config.toml
num_hidden_layers = 13
hidden_size = 64
num_attention_heads = 1
num_key_value_heads = 1
head_dim = 64
intermediate_size = 256
vocab_size = 5941
hidden_act = "gelu"
norm = "layernorm"
norm_place = "pre"
norm_eps = 1e-05
positions = "rope"
rope_theta = 28300.0
rope_fraction = 0.25
qk_norm = false
attn_scale = 0.125
bias = "all"
tie_word_embeddings = false
parallel_block = true
init = "normal"
init_std_qkv = 0.0825
init_std_o = 0.102
init_std_up = 0.118
init_std_down = 0.118
optimizer = "muon_hyperball"
learning_rate = 0.00729
beta1 = 0.95
weight_decay = 0.0
lr_head = 0.00962
max_grad_norm = 1.0
warmup_steps = 200
schedule = "wsd"
decay_fraction = 1.0
decay_shape = "sqrt"
final_lr_fraction = 0.0
batch_tokens = 16384
max_seq_len = 256
doc_mask = true
z_loss = 1e-05
train_tokens = 144000000
max_steps = 8790
dataset = "wikipedia_en"
Each number is 500 + 25 x the weight over its row's rms, rounded and kept within 0 to 999. Layers, rows and columns count from 0. Numbers have three digits each. The size before them is the row's rms in percent of the matrix's.

# layer 9 MLP down (transposed), 256x64, rms 0.118, rows 29-50, columns 0-63
102:545487497532531497490532509475496491506504544521501530524527496482517465447548490505539520467493489526495459490476455496481517514510535460510453469493491479498525498491530496515477529490553499
096:485494490457505490523499524490507501504509480493519491493494511519515494495532500524508538487476513506537473520503442473522506504465477434510446502503485476481478491531518583497541519503453493
104:539491567533487517500480465507512473467467511500527480494465490517521476461503494496512505467520534489504546510528516485479457468469533479570534509491476468478494506513479491520487495497502500
105:514515478495517508510550469456488517472487472482481490481480500530512469471503468560469485525508460502550496483530500527491499499496463519526520523475523530512549524514525473513527506465474533
096:518488497510537478496469501512505514508495495471502523498500507465552503494501506537479499586445500511501479540481456480479480486466511480474499501499517504495549524489489509463552464488472483
085:489500494481486517494460488492527440494512462509516498483536539509544532524519527525450492562497525472494512460518479534484488504482465496489504503536534505510459502471486472535511476472510501
097:456504473534497529457473531491538539522490502537503502505500493481525509448543533490499562485455528478464499500493518492495500487472530492473493485477543503501500515469497523459484526490526481
094:519478545464533521475483480471524500464481488492506539497520504523523516518495496551511534534522493473530507521459484504503508504538502521472464491457507492525494505498452439477457498472500480
096:460512451494505477537482502480474487467527461504468517525452503483504492540519496532485503471501481496482510497504496503530552503529554535472499529483508529472545473472511539508521484471495483
083:483529471519473493446527470498483533456543543512482500509537517512487504501498507511476490507543476496497502487496492503528489462526479530515505459475489446492513536534514510443510532509500459
101:538514501499503523512518480524498488484497447485490486523504477519513523502505448537495445524542499495555519541474476500486456459479465487501497499517517536530503492486478550483528528513489527
109:528523492536529482500510500474486486539471509516508454468513502514511514504507515519501455473525478492475493462532494475529489522485516500487497461498472535491519529502498476497567580496488459
104:483553519480491483478484496542518506494531520475499463501479476546515501528502480511476491519482487491533489484521476500518485511518494543540398512490504499530481465517486515498473539507518494
118:556495493465494529509519522508498507463503482520513500476512518510505524473477558473504471509540491498522477500484500529495464454455516508486533486525504487437458531468485474517481538493490478
099:441472479504495489562464501534503523458481496515504468553457500520474485481513524506541525556470491497520489509513512510453511530534483505515518487468485497519493479513506490505500510483516458
092:460500516507521523485476478533518506494539478548493490442540525545510518501507510489515511494471510481467435500500524481511514502469521486520518474467512492475490513442480524474499509524457474
096:485503497501521500510505506489485471539513475503489535558510485488534441491533482516536524514462532501490496442478524500483465444480507503537511469526522487468505533485504474514510511523483544
102:502494534517482506510475492509481488500535507470536509489494453469433465508477513466519496498508518548519455518456514508547509531540491511491481515496511496522556502501532483510531458483491484
089:495495552519502493520524515558461480489491480515488486495482493487525493532500554515523471502490487526456462535471503520451487445537522530505460509510518475491523519467510486463516509516509507
121:511459515512489503530498518485489528455538477492495473478467540504483520515523485513524447497487492469514533521508511470571498508467476479511482516513471496487532479518476482526462561489515509
097:503468487485542477511487484462505565466491487518462486483477458525510529496507498481531497524499490503545545537453489543491462476501507519502481496507473494492527526531494557481491507473488490
104:513494544495521516534523501518500505479539522506522473514501491495484497487459487503445456501538472477493492545513442534485500498477449508525543485536483512477499480529524471518505525524462514
# layer 9 MLP up, 256x64, rms 0.119, rows 30-50, columns 0-63
097:483469529491507508531521456517472512565488553503530479481503486516491522483517470458477477555463479504486537511471525469516496509518513494491534513477467478497518482488511481513538532482520469
103:460518487465503481511505554487500516509524517500459527534558504496521492514498502508462476518489503491474460514448475484484544526525491488440515501472557529500486486463502508506515505474483503
090:503471547477480478509479531511490500491500509500491514483512488504490500533547519473494508471492537525506488490497503465536492508484556498502422444498455496513450522520466525519473508523523491
098:514514532504464498478490512511486505507529548496471504489501542533463453530496484499489516487529520475510576467485518504489576496486514465495512471490485532507469492494484484498489487487468463
093:533532468496510521533529515469494514520480515518462528502455480518486513502499513504520527493517470457518499513465503547452514539464475497512517508515494465467444512499479512551487528493491464
097:488483515489478490531529498534508470501516512452519474536497469548471503535450511528516480528530471500517529500517492532518501539487492527538500485518494457508507486515434520501472496467463506
093:464502482492497482519471521492510557526478504472485514516512508524480501466517569490455493508519491505480541498514522436461507468483497470455513493501475495468496527496503551504497512539523498
102:487473510503515488516531550483513494505494498493505516475518507511510444523522535495536494494450509523488475460461491544505573502502509477504503486500512524474494448505537488515503449469509464
095:531487483516476481516476508516518493488517491485488498514505510515462532499503451530528477522479533558474514508504480482478507526476495491472436503547487480528473478466461553519503529543485502
090:577494491522508505502464539493503501503534473498506475504458480501509506469486501514470472534533512501500522543505460497471490456476544473465481504521482491463547488501510556518516499494508511
104:501506506451483533490491460504457525501542518458503494526490507484471470546440523499493499514500556524505543536460494509471515495487491511482498548501500490538487485539501493524473478517485520
106:471503474505450545526544472526449493512496511498507499514449511490529549489504479454480469512450503499495490530532498483504526477497534502516491505510462532531472534472512496520497536508479510
112:492479504467507474493479492477485508505448542467526558516519496507475487529490482509504533510476497489513469539513471460471514529486541484502512520470492537504498462510566499532527476479506533
095:525523507525510500484548483510491473505549509501528527470499484475479565552474508513494471554497513487500486481520511486507528491465537493530473493476496534467447473496495489516483463509469492
090:502483492501520475487502499486507465471470506487561578549476483463537512516527496487490507493562515506508545480533498500467469482490532538478496512527495497499523479466492477525516502503492506
106:489468527482479525477518533528496501532491493518533466506488482515503511492489465472455456480543521508542499524540486497519533496516508492481482450549521487460508485493532513528465453504530504
109:501510498500528503546498482441508516495483499469496470492516468534538526491505533476513469528514507562466498479451486498473498502498520490508515454468537498532465469506503508540530511515480540
103:522448443473510488516490447482514498495477467548485545495506515537503508482511497514519471511475498535556504474487503499490516534479496500521503501502549502443508518516442496506485494486488482
101:512501521462515484504502458499477495536525515519516473542483464510486532471547542479449502484485509492477479535483476508482521511499536491520530511521457485521581498507520495520507480471503495
092:531516500482466483520513538516507464511509523494500522538531528506471484501488498527515500525463470491471482426512479504522503489479520472541518488460518486547465493498515474517451470522483536
108:554515474475491500543504490433487487522471487542499497512493499486557528456479453492528511477485508506484505510446473538469514506527495515495512480516522517510487510483453508515494535490501528